{"num_hidden_layers": 16, "hidden_size": 256, "num_attention_heads": 2, "num_key_value_heads": 2, "head_dim": 128, "intermediate_size": 1024, "vocab_size": 1011, "hidden_act": "tanh_gelu", "norm": "layernorm", "norm_place": "pre", "norm_eps": 1e-05, "positions": "learned", "qk_norm": false, "attn_scale": 0.0884, "bias": "all", "tie_word_embeddings": true, "parallel_block": false, "init": "normal", "init_std_qkv": 0.0146, "init_std_o": 0.00259, "init_std_up": 0.0146, "init_std_down": 0.00259, "optimizer": "soap_variant", "learning_rate": 0.00388, "beta1": 0.95, "beta2": 0.99, "weight_decay": 0.15, "lr_head": 0.00593, "warmup_steps": 200, "schedule": "wsd", "decay_fraction": 0.865, "decay_shape": "linear", "final_lr_fraction": 0.05, "batch_tokens": 65536, "max_seq_len": 256, "doc_mask": false, "train_tokens": 231900000, "max_steps": 3539, "dataset": "wikipedia_en"}
Each number is 200 + 40 x the weight over the matrix's rms, rounded and kept within 0 to 999. Layers, rows and columns count from 0.

# layer 8 MLP up, 1024x256, rms 0.0899, rows 577-589, columns 0-255
180,190,196,224,192,186,174,167,209,226,185,222,245,227,210,177,222,199,245,190,199,206,204,205,178,170,196,246,227,254,226,193,155,230,165,235,275,215,180,177,244,198,222,136,200,201,195,164,124,188,241,220,220,169,206,209,190,186,179,175,199,281,204,191,162,162,176,249,161,207,249,192,132,260,143,170,214,230,152,242,202,184,251,247,182,175,239,177,222,212,223,223,232,184,248,204,189,211,189,178,147,185,278,273,174,183,218,214,209,144,145,215,253,158,209,270,182,218,196,198,149,224,259,195,221,210,203,180,209,203,142,256,95,163,240,179,166,258,132,197,162,234,218,156,207,194,205,207,200,191,219,219,156,181,193,157,185,183,266,230,238,216,142,168,183,153,284,241,196,162,206,225,172,248,153,244,227,223,209,164,191,139,241,216,154,219,221,260,251,217,173,135,220,204,203,266,150,185,178,183,189,130,227,200,168,227,192,224,194,244,157,170,189,251,185,212,161,180,180,202,236,241,181,191,167,180,206,163,248,212,205,252,240,175,255,185,185,130,233,152,214,192,221,239,218,203,170,213,237,187,199,167,160,237,209,240
202,281,193,196,273,209,299,195,182,180,239,136,211,194,237,194,266,178,191,243,135,219,226,172,205,222,174,218,208,157,238,269,198,201,132,202,185,200,242,260,171,87,212,224,179,207,194,175,190,194,244,180,244,213,165,143,194,207,224,177,226,203,236,150,182,252,130,205,239,167,160,169,240,176,172,143,157,120,175,153,191,228,256,244,164,206,192,170,163,223,171,251,183,202,258,255,157,178,224,235,247,161,174,158,138,206,174,186,146,206,206,237,188,160,181,222,216,214,238,181,259,191,231,193,209,224,152,124,161,158,159,213,198,174,241,212,224,205,221,175,174,163,295,179,228,189,221,168,221,135,226,168,249,160,171,173,215,203,244,226,150,214,193,253,266,172,155,209,225,191,184,215,179,288,134,174,174,252,243,180,184,187,293,103,189,278,184,241,209,187,223,219,203,219,160,250,132,208,172,149,132,248,232,231,275,278,230,235,213,102,174,210,201,277,220,165,292,189,186,186,157,214,202,165,204,219,160,278,183,189,198,196,167,118,248,201,192,311,159,177,233,250,148,170,151,219,143,204,230,189,112,222,227,298,266,169
209,104,256,220,237,151,157,156,181,152,204,248,224,196,215,161,207,229,223,162,250,260,271,228,228,262,244,229,260,211,277,202,174,154,258,208,258,79,248,265,200,255,155,108,231,239,159,215,190,247,278,190,240,229,204,199,142,211,207,199,187,216,240,177,271,220,265,185,105,162,210,229,158,222,153,183,202,226,137,191,190,186,191,113,263,235,190,189,197,244,223,200,193,193,223,187,241,209,228,225,180,275,234,276,205,231,90,227,233,207,167,190,215,202,148,156,277,243,216,239,121,217,219,159,209,197,223,118,269,190,224,215,146,165,139,171,170,205,234,202,186,204,181,186,273,179,219,156,193,230,271,242,167,217,199,225,188,166,168,186,165,264,133,181,183,172,217,232,176,144,144,201,191,244,216,177,157,251,289,190,193,236,149,175,170,174,216,259,280,250,139,293,167,242,201,213,143,178,213,231,150,141,218,168,172,230,172,209,188,238,178,300,185,277,200,203,186,165,158,188,231,178,223,230,174,266,149,178,195,259,147,181,200,157,174,204,198,189,195,209,178,246,147,242,236,203,265,220,326,166,234,192,184,156,196,236
156,279,198,220,207,235,195,142,216,221,175,216,230,220,284,152,90,162,229,223,314,93,218,194,212,166,176,171,268,264,240,198,173,200,188,152,150,183,224,206,198,225,197,203,177,167,179,240,194,275,123,219,165,175,247,209,162,114,233,114,177,186,241,201,246,178,153,152,168,244,201,186,275,233,187,172,254,232,182,227,282,215,199,136,140,193,252,198,226,118,208,162,200,180,205,167,201,125,107,198,143,166,150,213,240,219,197,157,174,215,268,264,183,127,217,141,241,207,221,276,271,99,255,211,200,160,205,172,148,185,220,177,120,186,188,190,183,253,173,106,270,206,127,179,224,214,172,216,187,184,212,219,158,173,196,180,126,162,201,239,220,256,162,246,177,157,226,221,149,164,203,138,190,189,187,215,182,233,252,202,272,176,215,267,169,279,250,197,221,149,262,241,182,278,277,169,206,192,190,184,180,176,153,242,200,252,169,205,229,229,220,302,167,204,207,157,245,204,193,213,118,220,150,188,177,199,194,235,226,220,248,266,279,208,166,243,247,248,184,143,156,214,144,249,195,186,112,187,154,158,220,151,243,132,179,183
202,155,213,276,219,204,181,221,159,258,209,173,281,203,217,189,144,216,246,223,160,125,204,205,185,219,249,215,233,199,221,203,236,180,255,315,193,235,124,202,209,209,169,132,186,168,192,250,148,177,158,232,134,201,245,177,216,220,208,224,149,199,207,225,230,219,226,218,180,211,240,242,204,203,208,151,183,214,241,233,271,242,212,207,164,193,217,261,209,142,114,255,256,154,170,189,187,220,175,226,240,125,195,205,181,204,172,156,208,264,200,212,144,180,193,201,216,243,146,225,218,244,209,202,177,192,254,263,137,197,214,280,242,163,152,132,223,138,123,213,224,252,173,141,146,256,170,215,221,264,196,154,237,190,195,191,193,206,140,203,155,159,203,209,196,193,246,226,219,209,233,150,140,209,286,189,156,224,138,191,131,271,214,161,150,204,193,189,218,201,183,185,215,214,190,178,134,221,209,152,167,184,152,197,229,230,229,159,190,181,197,275,193,254,194,190,220,218,245,178,254,121,211,203,273,340,179,221,183,267,183,183,161,169,139,192,265,234,179,245,178,305,161,127,201,165,193,153,167,208,146,206,244,189,219,230
222,217,108,217,219,228,202,261,180,143,191,209,248,166,136,197,255,207,203,208,175,199,193,159,219,106,197,252,224,234,219,237,198,164,228,259,103,142,176,256,212,153,210,190,199,185,196,173,197,221,127,300,171,154,192,224,238,206,120,178,158,291,186,188,234,147,206,249,254,139,175,285,212,208,230,115,181,269,170,185,214,269,220,212,224,190,189,139,189,200,298,239,280,169,108,171,248,208,176,142,267,191,161,173,265,241,300,210,141,208,116,282,171,209,177,225,166,194,173,234,228,163,144,279,206,189,210,135,223,182,215,138,139,208,226,232,152,223,193,216,241,193,166,262,168,204,187,135,143,202,229,232,169,278,147,209,172,248,224,227,154,172,230,190,118,181,174,208,156,286,189,173,133,192,261,218,206,250,244,224,192,232,177,123,165,218,325,183,215,174,201,185,215,192,205,168,194,199,190,243,89,141,192,172,196,220,182,215,173,185,220,159,250,172,238,276,208,199,225,203,210,185,154,192,217,124,192,191,188,200,192,218,122,150,188,238,232,220,156,197,227,203,160,251,202,240,179,168,217,172,184,290,235,249,256,276
187,189,120,274,154,214,166,212,214,192,228,159,170,173,245,271,300,152,246,246,216,255,194,182,221,157,212,163,209,266,169,138,211,185,194,186,212,257,195,248,272,226,245,221,204,123,264,216,115,109,229,202,194,212,156,281,207,234,256,191,206,136,240,207,215,224,128,299,186,230,198,184,196,260,250,192,212,220,196,239,181,178,160,195,172,176,216,149,130,181,176,246,271,192,182,197,181,237,155,152,70,137,128,112,182,202,228,249,240,208,134,227,231,226,180,167,176,193,181,180,200,190,182,255,208,176,232,145,91,207,220,230,195,214,229,237,234,162,205,210,194,211,201,260,184,237,204,194,179,248,186,218,165,283,217,204,171,199,238,168,182,240,223,164,178,178,177,209,218,175,152,189,213,292,201,222,200,146,224,168,273,247,195,264,283,224,125,188,228,231,229,277,186,189,233,143,186,296,233,202,185,148,145,276,161,93,153,136,148,194,229,236,197,148,283,161,148,188,108,175,154,239,157,236,185,151,242,155,155,208,140,192,243,245,253,241,165,204,112,228,234,232,229,236,150,208,162,184,141,169,192,134,225,151,177,197
246,195,186,211,191,192,210,165,226,186,181,180,152,193,124,140,224,177,215,263,170,203,179,172,207,253,246,180,236,171,185,175,203,181,146,246,240,178,255,202,233,233,201,190,150,200,259,172,152,218,238,179,254,165,246,235,229,209,201,167,265,218,145,213,233,259,168,228,181,207,154,209,206,238,186,274,215,228,196,235,190,178,211,118,215,201,111,219,212,191,285,213,214,205,272,128,259,237,107,153,223,243,194,189,216,196,213,178,237,204,207,231,234,165,177,229,141,199,132,177,228,210,202,164,177,217,241,312,121,181,186,203,194,237,212,115,148,251,229,212,207,150,241,194,181,158,152,277,213,239,218,217,201,164,266,189,165,280,186,133,228,224,259,193,128,162,226,140,231,242,159,282,190,219,208,173,204,209,183,237,188,206,145,189,155,202,202,274,248,182,185,211,220,295,206,333,218,172,135,125,98,106,187,210,210,234,137,242,233,207,232,189,230,172,110,249,158,267,247,174,198,243,162,160,211,181,176,198,201,260,192,172,197,139,170,229,167,255,130,238,189,212,222,143,198,186,174,215,89,170,210,225,190,192,197,136
230,207,147,182,212,151,223,206,153,207,187,228,247,190,145,193,179,245,265,175,210,240,206,217,211,258,243,114,216,196,193,200,193,226,144,243,165,213,290,178,139,137,222,183,136,152,175,237,272,249,220,228,222,192,204,191,150,148,254,111,191,168,232,222,243,247,198,175,249,187,242,213,164,252,168,180,232,244,205,230,241,217,189,238,202,183,117,155,178,186,187,207,220,192,193,196,169,169,238,195,158,182,155,248,195,159,154,205,244,159,173,218,124,148,161,241,199,116,291,196,229,128,184,171,258,186,177,218,226,181,268,197,197,165,111,213,196,293,216,280,260,174,228,234,179,201,133,226,168,250,145,235,200,255,172,182,147,253,219,194,195,189,191,102,250,149,175,229,185,156,186,230,208,319,133,201,175,165,250,175,250,195,171,228,101,192,181,209,181,202,199,151,186,234,214,366,150,228,207,150,203,235,226,217,147,197,183,205,215,159,311,240,188,177,227,188,160,141,164,221,252,172,188,211,195,113,177,203,194,162,245,256,158,115,172,179,179,199,161,252,170,184,148,186,205,225,239,215,149,235,136,251,168,211,154,204
164,227,146,206,202,171,162,243,219,194,180,212,262,237,182,178,196,139,244,251,247,263,257,194,217,133,290,232,230,246,156,167,269,214,183,266,197,170,190,213,102,220,174,202,132,179,180,245,191,238,186,220,132,239,160,177,240,165,165,170,143,261,193,177,191,131,202,107,182,242,253,177,189,198,200,252,217,219,280,244,194,192,130,204,102,166,240,189,275,155,210,200,221,228,174,153,163,165,154,207,230,179,184,200,218,129,212,166,151,147,243,179,221,233,245,165,100,178,155,201,146,224,210,180,201,237,241,62,262,189,200,170,201,237,236,289,119,217,201,201,254,182,174,111,185,197,278,227,220,127,185,191,173,263,123,153,231,148,145,236,170,180,270,163,143,288,248,253,260,159,164,198,181,186,200,224,213,206,213,203,185,166,208,217,210,250,192,197,207,226,160,164,227,230,212,188,180,163,224,182,201,228,175,221,217,88,232,125,263,180,215,189,151,194,294,243,184,191,233,206,236,167,187,248,214,228,185,208,204,292,198,279,170,161,169,191,194,171,218,246,219,205,276,236,158,55,221,143,84,203,227,202,185,221,170,176
185,200,217,208,182,183,195,220,183,187,106,197,179,170,163,211,262,188,245,225,190,142,179,215,205,245,202,178,127,160,275,220,167,219,277,205,185,287,223,223,144,236,156,177,219,168,189,189,162,159,134,273,246,237,209,177,206,211,178,198,211,169,217,196,219,226,177,209,181,165,297,249,195,175,192,158,154,232,247,141,175,133,178,159,210,266,232,153,191,135,221,146,250,255,188,210,164,153,172,201,135,234,278,245,171,259,197,137,113,249,145,138,174,246,225,207,103,208,236,241,180,152,131,284,167,253,186,172,216,160,139,221,168,267,223,215,220,301,217,229,213,190,208,227,221,156,192,184,210,231,176,176,241,204,277,289,199,217,240,169,264,177,143,184,193,181,214,212,183,93,230,188,142,170,200,253,187,247,194,254,171,230,148,204,278,184,153,210,198,244,237,189,218,188,175,234,187,213,159,196,166,211,118,229,234,218,225,281,212,147,165,221,269,122,178,208,226,170,198,224,215,224,200,176,189,245,269,224,148,219,187,221,217,179,188,265,269,236,214,187,143,178,150,188,163,186,262,306,165,231,236,168,217,84,147,237
260,291,258,130,331,164,197,185,223,218,212,173,212,237,259,172,169,258,156,124,203,190,149,178,208,309,203,180,276,192,189,150,221,236,183,260,141,237,186,180,174,139,208,179,170,242,211,168,221,174,172,180,213,249,197,202,233,140,261,218,169,145,270,199,243,252,244,175,185,227,148,183,168,194,234,227,228,186,161,191,192,298,150,154,173,194,224,261,186,190,237,145,226,150,160,190,164,232,237,176,209,241,211,153,264,209,112,236,256,209,182,262,258,196,208,170,215,152,203,204,201,180,228,202,222,187,112,143,255,186,217,267,230,144,137,186,204,209,275,156,210,138,220,198,193,220,292,128,231,134,229,255,173,196,204,146,168,161,129,259,149,187,209,208,261,150,259,181,189,158,161,249,175,249,134,216,212,207,249,182,151,231,214,210,225,219,189,260,81,233,203,232,246,238,234,228,227,174,200,191,158,242,135,243,167,192,241,167,231,233,168,180,225,227,230,163,216,190,258,228,197,276,220,232,161,166,204,126,188,155,136,175,204,262,247,163,228,261,167,153,202,211,243,163,179,164,226,193,200,219,168,183,227,201,179,119
206,224,156,333,176,221,262,108,219,145,170,232,161,217,169,203,247,177,204,208,175,200,221,236,192,131,232,169,185,201,235,223,270,221,231,232,161,188,219,206,142,173,226,251,179,210,148,229,269,221,152,154,235,239,211,183,217,205,181,206,219,200,157,242,189,198,239,261,221,213,264,183,196,323,205,162,228,223,206,255,190,164,206,157,196,162,209,151,161,211,172,166,181,199,228,202,198,209,168,213,201,172,225,211,154,287,164,227,165,143,203,204,226,125,176,262,216,242,191,166,213,176,231,197,133,128,271,132,265,261,205,203,265,197,234,141,162,201,257,164,170,192,169,178,126,189,185,229,241,252,172,196,182,200,150,202,193,188,163,253,149,276,230,205,161,82,252,192,259,236,210,166,154,323,267,180,222,227,210,202,147,176,172,160,185,228,236,179,275,224,196,233,118,181,227,282,197,227,134,205,203,199,185,181,197,259,193,210,189,155,202,227,209,176,235,210,229,204,161,152,228,220,187,229,240,136,221,220,159,162,222,117,178,224,194,204,129,172,175,170,153,260,169,172,165,173,120,202,258,184,191,237,170,205,198,232